Part of a small language model's weights.
Architecture: LayerNorm after each residual sum, untied embeddings.
Training: 264M tokens, 4024 steps.
Each number is 500 + 25 x the weight over its row's rms, rounded and kept within 0 to 999. Layers, rows and columns count from 0. Numbers have three digits each. The size before them is the row's rms in percent of the matrix's.

# k: layer 6 attention key, 448x224, rms 0.0588, rows 378-383, columns 0-111
# q: layer 6 attention query, 448x224, rms 0.0582, rows 379-383, columns 0-111
# v: layer 6 attention value, 448x224, rms 0.0408, rows 320-342, columns 0-111
# o: layer 6 attention output (transposed), 448x224, rms 0.0488, rows 320-341, columns 0-111
k378 083:470497530456517526496501490504461494542437485515524476505491479484517527555488540534508457508456512529484480514517475494496484528494490492526517502508531492478511520534507475483488483520531475479525473471522513470506496497489498508494534496529488512484525480470506564481483492553471520519485512486507493546460529465503516506495467489544
q379 083:494515565522524459543491501479504451522491476510526526461543533504516486501485478460537489477543473439475489517485550446485468485470495537544495461511490459487471486495468501528491496490491524486518569527539528520479484494515482517503504473504503527499495518517480527493485502510516549474499556539512483487512494535497482492468488493509
k379 089:485525496507539505464513510486526512453459493472509472472465479471511507490514496509473503514534508512556510471470503499455496531506526501507519518568444466558491496504535490474507506486473537554490481503478527464516516496471503528469510471496512520517517460477508504464506516491507497515492446506557530525514472527505493529499505516499
q380 094:514458495534523504518466464443479462517512495500542480536444478496524512479487505443467541539480537501512490493477543475488510519523515518501500484496542490481469520471504483516492497543497470506526465489511504520500468527483535450489498508538484510458512501501511485508500502505546527533476469459521551489461513496469492424516480462481
k380 094:440479491497513498525496472501481551458468502491545536569495510476445494475495521516524502507484440493524489507520510472508504505531523506551488488522486496479540489473502484502492501527508495457528490492496504462470454482490496513529494456469521413473513496497504492501487531525506493525468515473482503469507507530551460514502535517492
q381 089:530500491460538513521502519502502494506510507502501486504437488532499526526489482464508473505485455499468487481524449462493466486474533481506527498548511496520471499500501491498491495474504522514529465511524524580467472438535522489537474519525513508513472456506484474468548464489506502476533497484482556477513506512496477531527529488515
k381 087:468507506436449551544494487502510524522489509485498569536502513502527484511495514508493528498471535519511549541480527504539490508492501467509502510523492481526535471500517538488512482509499482509507502480482508502472499475487508500491503538511492492488475477480520503472491507524485499500505502489526516479436476486434495497495503496507
q382 085:507482463492504497481519492521527485496523480506496452485499516496543515531494422534477503510531463484482469477465486505520472481441521481508504543491477476486464460522473546480544513489479495482493495483506548512470555522492525499503518536513479493467526517480499499494504499501552540499535502538479514494524461459580495478508478514518
k382 086:477475481521480475459496469515521510463513498485523493477510473504506487521490511507510516530517490489492501507484509501490483540472526511457471525458497527502490528512503501524492522517467501540483488497518498498505514516504523549514482445489439508456547492486458536529479508473484499489489502492512511498503523500517439485496514482558
q383 091:526550481503444539511485529481507495497519517497466543509492483555475483457500476502533500448470501515473523458488510517481483500513521569520509504527565498514508506523515541481484486504481489500500456503529522490500524459494558503547492469505511512506538472484528453484524522515505535452529491490534507530522499512485496524485515534442
k383 087:414478499503510563512497500480506502515566548478471478479512504486481481476502478498492486486491492506542503481511509494507479504469505500518485504521477490467447537507466483534481485491490506501491484483434507519519475502523511538490515494485488502506438520504481549517532481495497547508536453547530458482462487517487514526526518552493
v320 091:487541509510473486519513515532539556539477536443474473501503527505510492490512537507522499494501463502510509505485480444461496492488536486502508492468519540477526495446497535494527495490515514474497467474541537512518492467515541541491490501526511491494490554513516478456517496490536518536479490539484490461483485523492491488514490503461
o320 097:473476523525530470439534489452516496520550499573526484502486476499518517450499484463492531480459522486487468504460507473520499505497474469501512493568475487492507557516494452477483474517481533480548507471497502477491520528495460520484483489455492514476497481503476522516457464500454479473524476475475544542523510494514475507499486493521
v321 093:524566508528505494499533527501514524488480534484531483502515510512494479564541484555493470489487495481548496442472456472503490457526468489481483534477478499456484496507515486468469502483483506494521476534494496472453508538487456491507524470472465519517476504522469521499467513497489532490493525475487496494480533487480534487506489485507
o321 098:458433493488479536472469528505525489527534442499463492491507515459484520475455492470491488490482513486502539516501490489508478513511472528515517511449523512510492516570491531522535472509527506526509489484514512506533488493539513511469494525482514525498499548493508485465465455506517483477508454503543523528494458493461455470495508496503
v322 094:500502512468483496450524449486463485501483478536475445501488529532542484483517500504485468516509467518509475501490509557513482527467503488553477504531501480485510500521492515514438466487505512444538473485509488467493514514546516503456465530517534519502434536525511530518488480533485465512477467462532518532510539502495521514456517492461
o322 097:484500501537540521537490510514516511534504497504502490482515489506506484482495501505521538504509442442489492529472536501515490504512504522512505494500475485511490461469510463515525488518487504498464449542494510499503479492471508471507502470473508516526553476484526536469501513517545534486542473500486527469489499458486477459538476500552
v323 097:497496510500512491532495501457501488518511491512491447523493519511496464477506511485513491503473517528499463506497535479471476494500510531471498484527480433515489525485497520465483532469534483473484544521472490513502519522484455506516512527508498512502462487533505497510493484502481494538507503485458480521487536519498449467481495483496
o323 098:500467493525500524516483491500511545490484526512510493499479438487506484488473496518497554516470504493490572489495499457504517548556494479520453480530552494477487504524499489478512497483520499519497434512467524513520471522501534481470463476475497492523461483491473446488499509501527509502529486487567494536505487515505479467501490496554
v324 103:519488516512523566544522465535500531505542501481456503512435439530487493488537486495475476493478456507505471489489480490538492487490528513507502464471496506452521515481533531465522483494508486482511528498527498505509523493479534536502494480477463495471513502503458489476498505486501556510465492483463487510459528551532524529523469466511
o324 104:521475553525476498492506517509521481446505498477534525514515499493485496542517473517503544500526519481499534511494489497438523507520453544492459538551517496509530505525481479488486500551490493515513481512462493465518542507514513498485524493513503478517434515489546449486479516515521492523510488508522521524499501512491504473475507525483
v325 087:466491548481548481485559496490497529481482515496491528516510539484504492503531501535508474521467558514529492501465531517474492527456497512521544475481464512509527480494523496524499478491490486492519540503481492526554528539536515494521509492556516467515534494527498457524521514480498469536516500520439525501504515493443521511499502475494
o325 097:491482457492474507506457485510523498491518525501476502502479504511532500483462520473506474454499482463512481462501461503490493511540518524501511503522498502522509513511492517512513483464507504575488510509487498496495474494529469494518529487501531498506539529518515469464530539522482552506489495464555508460498534441528463471451556469497
v326 089:481486483483538502517497493503486484500496454521521520526467539498503485498496492533445526499463536494475467502490450518478477496474479535503555487496532475488549484480472511491515506498530504463524504452455455428530489484496500468517493549527495484503507482497509493515509479493497460479497506473492469519542501518560548505505478503496
o326 093:554507466487461536489473509514472501484515524494448493465502503498502537496494504462510553518483492486473525510477538489503512535510481488556518475503445536515509501508511473497501530497468529542436515490482545533501463486503460511489501471487488510540488486480466490537510530516506545514499491487473477503522513472475482483468524557457
v327 088:525513522487515484492477485476554499490516511524523510517519532483488481537561508500531498462508470509516503511513537526481505533506516510551496465454480494531496487486504467503532451478507463524490531501463505488510477504470534504488504544530495515481557460479497549491515510519533500467500491565528455488507487500504490502500501494500
o327 089:510522491512495514448494507492524485518480482511476543502465521491511489502450512499512550529510529511508484515501504461507510442539513497488520491476481515499505483504519506496439511462487516455529480499510536523473458502466503458495556449525546493483496482466506478491506484513451472513439484448485492520484489506517554513499472486485
v328 093:511524458504507482538463494474486500525558486490441518526554519517476490442465474499527474522495527480528461520531471503535534525528490505499520481542491512528521473510516539512541462502491478519503560486531471463502495552481518516532489485540468510511496508483520496485526464462482475461491502496492527502486502499520533486514516532528
o328 099:505484532491460481501546503541444486484464539500521500531485512453538501583504463478479505488474477491538500518488489528490466480545491500466491519515511485463489481521424459462481509514511490466499473517535535544508506490487532497492487499444561476532480481482488582496491520527494491508533518476505447518469499503489464498510540473465
v329 094:515535486487500516495522494514480453464516530492558514563498524487528521535521553499511513520478505512531501480496541562503494505462468504480491485518458483462514496508529507518512548488490494493521528466493466469520515491548553522500487495507512523481518497471487484511515508501485510494536487521501549531508477501478481521492517550535
o329 098:519507474516492484483473541524500472467524450480497542441529511475489540461477493519507480502507487494527497501507506486524518472506517515502512524488512510518525498492485460505490526502528478511507545552510506573504538486508471505500497496514494512518473513506508528524510531500534486481480493470493516428466519488560526516487543493472
v330 092:508547494504508511478502546492491476498503479498464516494472458496482486560534510488536512481500469482503536499461513472533514512509461476508459472476496534495488499512476505498473463451513518510502536502514474483530499465536456477473512513518452508506499514478477493498489481494501533485481526510485506520516468495475554499483502475500
o330 092:474458518503491493457510484484512524539514465506514503458541516498505534509497442500523466496472509527468475493497514509506481480497541504521519533503520501480535487498517535523499475467514473487515500482490522512542509491491543478549528483514467549472491460503518460494503525506541481470491505485478508502456500458512488498534504491492
v331 103:474520463539510491525510495508490490506453493489473515523523518479474504509473516521498502503520499520568458481473475525540485515531533448488486501504525506523488468471516491498465539558509462521496494516497489480520457475494495473530532473494499502537507529476481521508525487531492512509500490530520524545501476474483511496474508495503
o331 103:508509516517506492480503510518523510482487502470509475521526490517518505539491507467457487440506467518486541492483486494512447480489464516484482516522514490477521463488522534441513490471488541508503516436503474515514542503503480476528484515544484540480450544546539508480522511482458486485517496513477506479457508485485501518498506475487
v332 100:492506514511530479539485519507472516479491515532491538508538488496494502472516520527485511539514513482487513490539506455449510526502469494505485531522457491541511484474465437492462500502495485503528486500465455473460478474469509448485512474525492535509527466498477467517497504527516488457541552519528473487558515448461488493480517491484
o332 109:511516474480473532464521568515493458543492489471496437526488526500517464474522507432487492485527517507475466505535498500511496464517432446489484468494575523431532496515507497533522548495479470534509502485503560514512471482497520528471509490479512509502505538481481518440502507476482515492475532508485513476475504508503502510510529559504
v333 091:509548505546502451487485493510455520563500537543506513452523503500505538452468481468464505511474505505477539496516498529503528512517498472522516498502476495525529462499462507483498482492505488511486538501449486428498504536509511469540539544535473512473492456475491475490508489484478501523530496486486494486527493484442491458490475484488
o333 099:517455483464420520517503488531467503495487479535559477475489470467531509506466519540483514508503460522506451526527533535501481451513467522527470477512542503493477490470520497536461489553505488475504512520549508525452467491531482508467486531471479506488499495526480504514533506442520510492522518473491496457537494491460485499490525494491
v334 099:497493495490481518522479513535534578465499534507519507519507529487525540507477504497514481504479519492523516493481477485519474471453508473464478490519522545502502485474468480504453487548518504492546439512497480515498521515486499482535530525448470536480479529467531485489505498519512500497515513475471462533511499484524480500552519475529
o334 102:512496515496508501476535507515480518510497489486492491511498461487463509472505525527494489485482491535472515494524478525458508515508498542462509502468482487550506454471516493486520523448466509505464493478497531482540493521527504488445495499535479478506485533513492530496480501485474515469498496495471487459486497543426510507467512513475
v335 103:516536491486488510544544533484488478482502487460490458504484550480500497433511513492500454474529514529472462509534512480503520542483508497444497509445457484532483509527524537487516518482499517489486509479485504489525489473467482512505483486533485481502484481527530456502460506522544522516478534506496518487536454496490506515480495506505
o335 093:475507462501504525500469497468485510513533475488468492504502490500513481499475541470503575517478503470482469495495510495491440538515489507513499525525501520505502518536488470467493502475504510537522506514488493490498474505500540497510499532468554483476482510477492519497523496499526516512513494558463506545471517481534470482532506511516
v336 091:508515512520511491557465478503502488527498508469485507493489514542484481476498549482496503508531464509502501483527516518514492484518560543501508501532471534501492461490500483462505479444483452479529477520515504513553543529473506503522500513474498460513514448526512458531547520544525543502492510498469507518501486449508498505462486513479
o336 090:502456504481450481459483488464490460457537436559506526516485482506519478533498447487502546504511500426502506498498469511478487470497491525483461518499513451555528460533550512488515524515491493499479516493546500505489492490488451535482512464516521500515483533502493503496473470475522509518489487468513480483458516536499482522519514506461
v337 099:533475476508477522490501503536507510516537519493476485503489494475558524524516507528501554529524494493472476502486511475495467523520490517490500501511484505470501535534538531506511477488495528526490469510535505493466514490517462527524456436466489491485529494525516473509501481489477494513510521487528541529508484539472526515504512514469
o337 097:474509525514550472494504494521505460502500445500522488494452538517521501516488507488510459519504510531483534485480511504532527496491490479504518447500456516494535524481490494496476496493484502450543512511490542491496443493458487523473497524453519478503505442506485533519499549482526491493516480542504525494452472468501562460510483518533
v338 089:518480521477489495503531453489485525509493532477499493513505523487531498471465517484497477481488481497470508489485494469480524539507494540455546494523499538485546484472535516494480468551487503523439500501503537481529500476505503471485455490506466466499513520475548515493525497482497509467540526481503530524517520508491485493541548494482
o338 094:490505481516505494551533502532539498524512517497527474513455481521522543530524500545537480477519471493556466523530506507525502495549525477486495481525515496501451528499508482473516568498483568531502522499467517505464490476495460556495559521484531505499484496509483536482497508526483482538460498540497489523500485501551531504461458516495
v339 096:535505523491470500444495496444518481496500489535494506532466488518490471516539540469504488538489483545525495520504491527494489486516487514517466521480532486512482504478526486578483522497533482497474496477535455516499518465520476462515489524499493512512469492521515499436500516457486475500480514513513479563465479503509486518509512523539
o339 092:533469521531510483484501475486507510485498526474495505455530516525512501498502475516491487477491543476475504524491491476521535501457495480501573491480489502457500486504499495494482466486482510426487498528479507526495444542511510510517499458498506513503514438494494518502507529492578508459517491407494509461499514532491481534478468473490
v340 092:523518512506501484464542516536507539509506483478496500573458527550519486516503494515493489517517477476470520484461514488505502495482532514500499497525518495537489513514518556494494482548536473516490486531450452546470503516488479487469512497503508538513491496522498506467542507458438495504486477462477474479488490532476558525498520445458
o340 090:463485494506537488494489487508502488514499449520487495533471497455509518473510553517477486456528512491514480506500475501494458500504496473508532498497456497489465513464507483497543513533511521489507474520540511488549472521531528496524514512471522445501501478463519503510423511467498507466504451490534479504512475491506506501499475507502
v341 098:486479527499520520504498492538513541580489505521557520452493504485568479488493503481492513524492548530537479517480472482476478521486516466495513469487529472497493482517519513470540479482493458505498511492547486503508478531482538489470521511523498506497507503526495491507506479492501496527489459510540524520460504516477484504477458516503
o341 098:476511521500496513520514505464512536431430506515489454531475495452524483502528488523499503513535484516507479527496498466496511479507484485459486493513433483498495511481527476480487509497539462530497510460502491497468534491452482502472454491519526419516528485480444522506480523485480476493479480471472474499455518491489519476499525469509
v342 087:485508568457518470501503488489464498503454485504450484546515475496472495505490474502486466557534476494527474463504502473500492521483515511494479480486488481541545456493506445491481508470472505464462527531498487502479495494468469456542522468517521495474534524487487508499508458554470487507551503519489487511519498478486501516510507501534